Weights of a small transformer language model: width 64.
Each number is 128 + 32 x the weight over its row's rms, rounded and kept within 0 to 255. Layers, rows and columns count from 0. Numbers have three digits each. The size before them is the row's rms in percent of the matrix's.

# layer 16 MLP up, 128x64, rms 0.184, rows 100-127, columns 0-63
112:151157122165103181162181113109152077105127101139143113170173133086184110154084086116142156129123094108091063162126154169153116083131126155118095071101140134109122122070129057118134103114055105
106:166113201135108115088083186142139176119151125040188154180116163068150153089140157130127123081158134102164115138124124127130114177134098119108094139104152121127114089169136096085087179141118086
085:137147068115136125155062124138106135108142162159123070160166147183090133154109174103132085109121187146163147157165115204114147028154131134114129183111111144098094096137154152145151127149119091
092:089094096119138165097165135090102107140098082127083096138095089070140184114136114155117116051132142169131098108183103115112106141169044116081122125144107176083154166136177137114180125149139141
087:159138139121069114137118139155133187087133127097126150067124187170117091116112145117115120127137073145085140124109097152135048115150068140212200146139142115148121087152104123114101191149109163
109:160123121169102188168160172185072061106119168147172097169130218091129103138071126119120147113081137133106121130154138169178114145143084138118152099097117132112127145139163115145055118101133113
097:144129181161128126114149085155107132090065134146087156109168157177142133135133127122122110097109065101172108146120120161162173155125155119065200089144088118097130146127045135083134161129109060
076:140134123132144178110133180193143144126057123069153161192142110150151124071112140111164136130125098088136145132145141142104125051159097141116105111100172104077095195168081170154133141172124150
096:177120114149086123147140132061112172155094095126125103135199151158143125160139070098108078200156174153142079147116126138103134132133133152071118013139114119156125125141119122156109109125086119
116:084089110230108087150181158146165118075118152150114102101093137110103129093123129189052124124142145131175114154168163167114139108055115144135165169124115127137135106094162126153155110135142081
101:140093060175136131146121142159089099083124192092139085085123154131082171080166117167080078114096099104161171138069141159093175133158133141167117130138123145129151124148131174188096139172108114
098:131132146181128107139115120151127126093114087109192125102128126106129127169126119182052180100111205119112135098100120092144095089167143128053119109149173155114153123183079186166131099147097086
095:110087163113110133128153172128179152112098147145132114147141127133079093150179091160112112129092109139123191161023103132116129130115106132087119164139176125156057173107099142175197134086102144
101:183174115102094159071126086157125139134187143092135146126175121156077123122146129124126182177146120154032115114111137138134091106116150126182093102116109146140134166053165095183153169135140139
098:146093085151089159090064156126103151160185149166091131154128141104165145145125107112095170105158092104101114124069189094113144126134148090164161214127135130050159112146143162073131147119132131
106:124086188086089133135176108085124097123120102113139117155124125090151078157171183110056127084159084157164118160114136134166128127154106137102195068133097115172148150101148157118113099187097175
097:162145144077079120111140138120174081123112161144106127180082154188095115156132114155101149150128113141144132124141204048121148133140118194150174166064115097099082112127103145134165193124114158
094:125086134139132125145110132110128170140169143139157090132101161132125119136118156095032137187119174095158189166126178179140139165124111034157108128104110123103157136112198149094110107093100164
099:178082133172117160075109130105163119162143084105120169116118135084139144092161112127135148158144079093152207131143120098131090206084086168135103138098137184128182128155146152077154131110181121
104:203095115119141132097141157145095203116176095170137104151148094171120182148130110074107105155096107105064117147158108148090142116194134149120112157178138089140179137110095131124194121095155100
096:109158127115177162139126116148075176150121135141170043099169081102207155065134095078152127114155159111102110090152104166098123121127105105122137104138095137116158093100104135089130112157183190
095:118182168101063099097170077112126118157077125134139128084133139149129123099091150153086127125134182083161164128141136131137133137136098136101186075103082090066136114165140150184192085150152082
114:097150093174071151127119114103137060209123113081095152124136159146195110100069096137081146130057086114124144181124103107079146065159155148128140169106109135100118105113126107142134130097128152
106:116076128166107116148119191101120137140085145181139149089195120104166095142125120089163098135105063156102095154120162130129105064132125133123147097159158107165115094082180178076065081143114133
110:123170084138103104152117073139107088139126131130152137048074149146199108103127078176081064106141112170144141153086122157139176125142115164118154092094170130164142162119154144065102157094109151
095:167137147144121122105137166146110130167109162133148086109114096200117125165082076121141077149142142101177089158135104198066133142167190139133166123114122139083159137038082156097121125158114116
097:116101098109161140121095153153084162104142125097116152187120117116121059107132155185085114156100099136139083159102124128155153180136122165119153042146104084132082208085142181115166157129148116
091:142139132113156099104175197094144149074123162139077149144151106089131141110149167121105056162116121093124135061126083104143124101078119101105119121216177139157147104096128150182131075154096116